Each number is 500 + 50 x the weight over its row's rms, rounded and kept within 0 to 999. Layers, rows and columns count from 0. Numbers have three digits each. The size before them is the row's rms in percent of the matrix's.

# layer 6 MLP down, 192x768, rms 0.21, rows 0-67, columns 192-287
101:509508512555424511496548470451503448471490474577410535493406506534438464517491508418517472391532579483472501418524488551544478464465496385467508473548542520533464442449495464417459450440526581468479520613495475441491512454448515557575493498427432474482480583409643579472461559493586463505
097:505421423462486518395495463511541381537409448545388516488594517470513463414450502496575453466444493464566527491527539547541474487536539563468511506407541566448497523521481530534535557539496504443495569461508453514492516485515387354443489422537475476506485534563504508511426538564492480536
094:520431395475509560487462497470425498460382447563385517572491476545472464578488514488458443421529539455470453458486543660473442524529549526457443474484440438541424466625498429442429581499526480571475561547498445469474516508525554551450534456511555380518528467475487545419543596524493518438
101:453573417404523468469499439569467475498617468497436464510528491464461500492525501539558538520531496463459548506559541508440459452417418441446485539542617531383437471523588466464460549473449477562566485483519478459532475470562480533525470444518482482527477566547507506413482560470442551479
101:536551527499563475535535523449478426484557500511517527505538501383508482475575504562472537483449455547474527487571441412445529585557428552483515493472527498478526510422496461350471565453424497470584461382519518568469478550440542517397597457465516493496441430593564456464472474442545540531
099:592584517529490490503511431529476532532409434462493522489583563462610563522442512462440577523592465504467482439455533417463577496450488425491486489484394438574461470486578514452442541501528461477524453514624502521492526542519486487491405511560382411474478464546490547511488490414521530504
101:452494538397446470510453582460496435525479501505556427558568457554595409454424501529481434663513519454468439557474518467587528447518548522550489497542621423531460564558495476487490505533432461534503512485498529495511513539452582517527567467594436512426449525461529487513474450472491458499
096:594491578625419503408524593421548499431440530459559433417483522452442532450438437540499469487494545477599586461482516499428459593433547430437572487487414544463607523556429491592510535456496580528472530433506474492546528540466423450501535532509539429471493469445639472561582507586505497522
097:544514544504508410490504476549500500565468516503581507572520412466572566486511480531542550527516479524506445556537621492565515427443588459454502505598541541400519560591526475526551526472448561527561532473486444599421467461479553444406461524422487464513473461532548452579509448564516494518
093:504569434452504520489560442559417398485483451458443505463499526486543438446436453441548475380570505481487496509507518510619529394630496493530508470513451523482396507591538468438532487565535500510506523486549578485469444488544520522486466455521492498517418496480584479472472539494535500501
102:491510468421543519470581486499560380479458479524491532467420451497475473531524491416478502560523503507537564520539459391593581492563463546390539529588513479448521537519490440481428566496648398444604495506385514648457445502499530495516486548484466527477414531524499480520540544538483489388
102:569518504528475401485483515540488444524418474521512497480439488511498506403477461524466607467530530491545432418457540514577480443545468516490508412568508481573524423576549427468495488503443446469503478510396595545498484507490540520563440545459519455517507489577576408530489524422451529430
103:476484455461480483505466486389608538537571500573530525501527589409504517493531476504523467528488506483506467445529520495467499489496568674459444501558543499464487489371466514485492461480516516452496447396496580455443444483448370491427568510543573529422475487483515460466439479560535476429
099:476656525485397527519486483542518584575518497455477462560557580515538472470495523419501476449496450446516526464526428496569434480517503468460480482423536489477432524555555434394492447494462569514538563516496542569579516604512524545526568512585501439483552476510527473456513506545519431521
097:518492512507504555522443425516520468547481533455531467528490554452558557523499488513441561493490431519465531447524486504563516491543494505550547428536361585544418455474585543512577523455483575487586605583430506541557427536448608479562428500599505490628440525544525481529415434475573553545
102:482540549539551521499510508517500518504500514442402423445460455578401389509564464472492527536482489560475435496515583491509483429553484439578545502568579569573528492571467449443626435503510487438577569479532570533498513525598548548417516523470488477531553462503450432544469538498513573442
107:476376498566478519487493457476510484485503562483400431494442509491545601573499591498529590458457506529526508502512502515514540569577544518549490519525542477546436510423479582629558531457561459441475478576513564452391496479491373521453487540568466588485539536492519560481512528521450430641
099:414454509465508522463544413533450520465518499500509510465468455452459586447520554490518521498548513562559578588544449530497610556484447466507445467515511415515583483575460543501496589628566537513522527485492514498501436484573439565582483524531409519519440455577515453531530478425546448503
099:469525590544450539594493484566393470454579571501492546493532467525552569517492532453445472602453543497423608545494466450487486514525451509475518508519531496514448569531512575461549511532580424473536423564584487571479511482464545516448477470468423559532449584569528485439542430489586393515
100:538498492447453471413437478554607483565512484407528469523510424417495396516498515473447498535414504527535499555504618597549569407505544532516505519517563455548444589500436511473512493429557534559509451532596548484489416486488551556513473525577558465495439469586501452430502437475532596521
100:366498459487458470410477537501488499462510490507574589521472473489532578523431490472595490573480530402452501519567476543478543480506515558485403494444530565517468456595495440532411544521583506543563392535425429567471350561437546540463502444557528572539488555452517454464470542503464454458
098:466494421546458554473556469595494410510537478475500496491433549422525420518555472434476438477565488420447439513511533508514514407535500502505518553535519519537532453419564492473545511517400411523439555540504498452483510447446527432470532426472423418566474559488492437545435474456545545497
100:575549566551505439534485468450407552459514483561571473534558477483461495468517451499515523542612488581381520416454473459511594561580421450450473482555566505432569518510539468438490551528499522475549470482508447462559496525515378520542460518497446565490495526471505538461598377494492490439
100:414419518443535439526557590444435419451514365504430508523523536509471476504566545541479489576597514598549418449449464561546517448539516453503447464500460463552468468396522484570570464564502559464547498508582506545500474504486491477609537446521454488450582478531491523607578558441587499562
099:553617405548525454416535505536484483476589595547451489492553499531521473543473392463508642487600556497424518503426523509499513541437391501592506535531492473481531522507522461497462479482583417574493431503493511576470500449480522506493473526433414501446487416503568457493538575394463585527
101:466444484486477535458467530503487478443441472512418548528541449510505483541399541489388472544499426581545490504516540490582457581600591419495542464505593433415511432439512523481527451494452481536531512554475549503544519453574484531461468477448481449472508521580504492461508501488524469370
102:472461400424488472541518442574572470477398530416555482428461590529447463523459541478476548552451415399438449475527539554554532499497558610504552521460474460496514530374615447498502585451494506489556418505520461527422518419509613548527474459526410556499516523535565457517635370520508495589
102:446529444549514508494459445531480478559539528576517572569517451476505459509518544487485497544514529437561524504531507449542559509466520498505527436507488421507441499507456532436428551478402502491474536502463581417440505461502559510592515523461588546507455544470492523490501506440508507572
103:562467562386499542567499516529495460388428547525571541575569572558564428538513481504453439474646481492551550452559510499501448458460459502541520526482508537513455468487550484458615517512506474436540472522507433540515515474509516527528534572552490478492450503460570556563570483474559546462
096:380479418577535455473478492563557578518422560455364508510476484509482438478528593549498455427456504497525520518501523521555467431544533512526476466571490590531516526466420516579392502424458463431494440485547545491502484558448525508518483430566456535482507525462559626540522509527495537436
106:472509515680514455490462426496506516521518523524546481520451526590505500372456478433463443395469560499497492511507363488506584556594537447502481619541534557520477437454495401437476445521555521525506605526583543508459480542475582490421546448513488590496557526470481515531505573468484512522
097:519452554475671476512466531526495576517474448442534424459499462452471555467452471564567577587403526499559585460493435597505530591502563539533416494521472479530537527495558530566511502440569518526430488518563506450463488561550562473457534437562429545509569509383522522512489498546452614531
100:570588516495445500537546494525486485442469477485536545471495520541452451447540394413482526509521576483517514485521468588510488598519431516525436489554645530450511473427483479455505528469493421512516466465513503469498615449532485562473612510423404443506534474569436453472482602552542491512
097:477471492588550441493538495579606424451533470476445472496530469416595425449423501486531463526580470494479469549427565482496505468463483452534539504582495538450531614482431614545510558508444504490498545419471521536526416529534449599506573501495469581465492401463590574508440440522479452512
093:487545424498503508464518404396453592545414577466428437538445577550535493519536509497591519591444512587617541445429505486511524527502453523341485507576524416499504496455462495392568396479449481550462471455570486534503523517480508530483583443398578437570480481491538571434479453484383532508
098:417568438561451571420423493511493616495467489488437502503480501522509546519460528515519541533568481516515516540626601488484433453506523567461526587529500534552450487470637498414536459488499486577451483563489525571478534533512441515591403492526485549480397544485512566528563512441469443516
103:544427443561426528512546467579527498446485523503513452418507511441560524521410493527511504428501446512516541458441487529521547440580417465501479501507435519403470547517554504487470497547491561525536583394524525509545529553515440475485407520393412523618521544531506497500442495513574568491
111:568537467527392531450507464601484385482436465474521433532475434386502447450525390500464430537523482548531461416455490546396466455478434543399380462523583561444520503478486504471419467474601497465512470530452472565605600559480473512458496489585441540405477512595468446524525546511519511569
100:472498491558462494548466477525444506475507427496444369474576572415508533453484508496480632524473537500440597599521452509487485522447490453492512545556602577472527490526463501545547514397549459470479472565468459558453547528531428525489500519475503582468477517581465468499436376507415511481
102:494495378469611455438501485482517427531528506550510524552445549588535500431493409418459495609520500576517520467572463523488519521515533405483599465456482513510526497470518571500493485483523451557459406481520520468513481537525419434494502464491477477467577494568425512496487518396493428409
098:435497431536495325509519533560434489589485620507555580507536510458512482468462562501490527554541517399387529429488415501469552511518441548472639575539524518501517540428510415495527474493494398506546478513498452447458502565475486475553477500549541541508531571518499516445501515502521427568
101:472508508554538591460452548535495457553533513445485448505455492478412448550487483545566504555474500488454530531553520517590459462529435458444491441516479448481461520457535536406562488461480562478560489458525446530431524472634573464498558489566505536478508508476453536406541415379546530532
102:507463513491399502508474442499441423569551554601523465465549502561521514509515436515532428562526501470448571557466547464510429515419451589477491483485496454502570463515550447452429526516514516541434438558462488451604451555433433590393524491503508477495522483563567443458451496518530547433
101:589515440468488455568405469498521561556548437481541454551498606439401539473439526462496486516476535490443445468440602434570534573561449454471459542381491462528373466544494470523360448376508440482534529499647541586430516557493410533390630546495473591456418582485434476457507428509565576499
103:573569528428466616504481423520576493396455522470553458451533497537517521498579414527517519529496592500545508439462511513500471485475436510503569544591438557606532550468442485505483463491572438482512538495473522466456509472494518522563565529521545434505564516476543446486491519443587454336
106:493562518496490494551456508459510474466436554464469526554503475494481470437435535421413470571451460533603439504522436489471529467446408462389558566513622458409483519458424558522541547556374453495542498592494417533497438520517449503508438547511533569531535488528573402447465537570495511480
093:501462549515583540547476485516436487499558519567497506488499602542443570420480401471454513502477614566438549495601538452530460472471569467617468545520399577554387509400420604402468540480524473423570554512563516511498502521496479539529414470447448535494492500467525500547531508485467449569
103:433596543458489451467480522490502545525558500557597589540507511532499487512507420587424447450410549456509587539513504504490440508538503443525532479469483474567463553521606508491512456456526441587480480429560523485574515479465389483571493506569485517530532524583504454541453554405572433463
102:496424413477449463553478507566458626506487410520542470481473565475418507513557537544520466503548437580451513561433522517361495485497501549525511420551442496454541535428428569586506431482535460519488452442420495464591586555439537566468504438484520522548501400506494563451500476443546520462
098:537576486461503407512495397436677533552447461522574574529433558545507483542531603556470510548563509492459436461431521474485555513452588472530534559517398495491464500607478581460545445495509460495476453499462469541576532583496453600481509477578479393531471530523451514518405528538574489465
104:559539431512514562486377493574491484529567477491509397421481513471488467438431490449459521415458449534566505486513477524481455549488506543514457506489603483510489569478430444502477527487546461480492486560526565443458546533514531680438505515401571597475505416543545472476480442506518555529
100:554529566534493596437446521466437598553518452542502487483455603564457495537528465516555507515466387663582457493514564496550551561424537531454551514573456550616564472531488566456519528460482501520500459505474487527555533486568516574509446499512481543534505538459541488406445523546462526503
101:507397485488465573549522554400519429497507554517585480631564520491431606500476483563545525495434522463537489470488461512489463500457465541470420415478475587509475448459431522518462552514491490522428494484516523477467552550419412532500460570561517567515471477483456480445452558532471526498
096:505451522455481516585537429536548536521451536496522453464448482538455443393560526486504446463432523390489536426506448520497453470544505467478389529500560520520477461494515451502553570538464525433505478437522551409501568452574512502465488496440473477511575541525486588480520544494599526492
096:534483463362490544509451473567536457481512534506579573531543474446473554507498494458504486549449587379456469566500531503451474527660504447454511453507540531479538513496463529538580486574567453481481521591492528452531532548532447471492486455546484393503525435540476474549417498431406535532
101:510549551456419517527434455492526532475503555507471517439511454576423594475568550411504477506535444557528446479552602460506459517495545511498578525531516504445535372494447467555475546625482525484538495450459522553500488449499636414482464483583508481534552551476481442551448504500515516422
103:469541468515506574407516535490559529532504470577569497538482457489518498483466420600519527478540503525523507497534475467364557548488517530528482439513465493570586428451448411517378522522510479493542524503465487553426521634498500539445506493504536589500448474407504552551538437581505592467
100:484522461453485471491535508486453564558456383491493460513484503561480464485521444617453538509573460495585453556520577472494460518449617507537436536471432436553455539451552496469498466588545454511411542535556530590554528454472422455497446456474521563451521549458432572445548478534472460514
098:446481554414503448505448512566531521552539491477525481525509455484501459451600441498515474449398504570438526531518506569542482490408643608517417460547560471572522493485491564487571543473567591466413478446536519502603496470565454478409493451422557505507504581457527553506508534520582428491
104:500478483459599527444571483509473563530476502418492459491516521575540484646483490507476461409481497475529465478411440509494555469468309443424516575540471565616476434484424584448477492588482481549561505523544451519530423516472522536524386522478585556420550460457520535529436498534517442532
100:505480556538516477485501502574543463495490449519571444466533527414502561488480469524553574566523457409504461518471469461417584489519447515451439504504458486564515509480513506487449515507485521569475491546534543530531446591477546426527485562416522458446479479459513530466509462530477508503
098:520572498428443583523493559495479548510535496480517471501490478636477458478454436484476474530527451458419556545380420489514490453484414569508472546515506496567483492607588452528511381488577562432527475484559530530581604579488546571487500514487413558528539648564491540425452554414503516447
100:420555553416450561443453587449381485398390482508520513437583517520568529496611548373517456509358516488504412574548550482384503585564590515446509477503518553571470558469457487572518527509485492559561452584467520464478486417592499594484531449595528449505393464526553479509468460525514536505
098:492580494437442497550444513510489400446486423417411501568518447451477441585416540459483528487512437482568496492395443424514575514534573494470512566515511401479508480465431559481437543519415505444450613519564474432449549512487519447519485472480473503439498491517472480562563443467500539541
095:435465423581496497490500577484451592489455419462446577525459535490400445496441488379491466547462526464524481574579487499569535488490486463468544567510554500448467527516531496514482502593519509502451501540420472524435505528566493481524537506397485537494559563559492483581551540496434459466
095:574521523521570562538563515432489574474496491429451526423524550364447440486462470502581522566491520544505540594478487519503484512449533515562471492503609467512529474591514471582537537543476462471455501464564467513499493553499491533549413484500464555414520474434464531457623459461435553516
098:525385437524544447536550495580460527532503482618509520566459530463472392533500477494474493377451446496464422487476564452506452478521574509554520464515533569489536539467616497493587424530602505475502537511485524578537585615438474476485578518579456519413547479545440446460460478480536485508
099:571648545484559489532521530417521537513507542488455577442558608506524520428540490564512491507415532426523477514442479457433402545528426539512479500417508500481471492485518467452519561581522528466441596497535498499302616476455442604434439441468617560474461438492416449613506484502485530520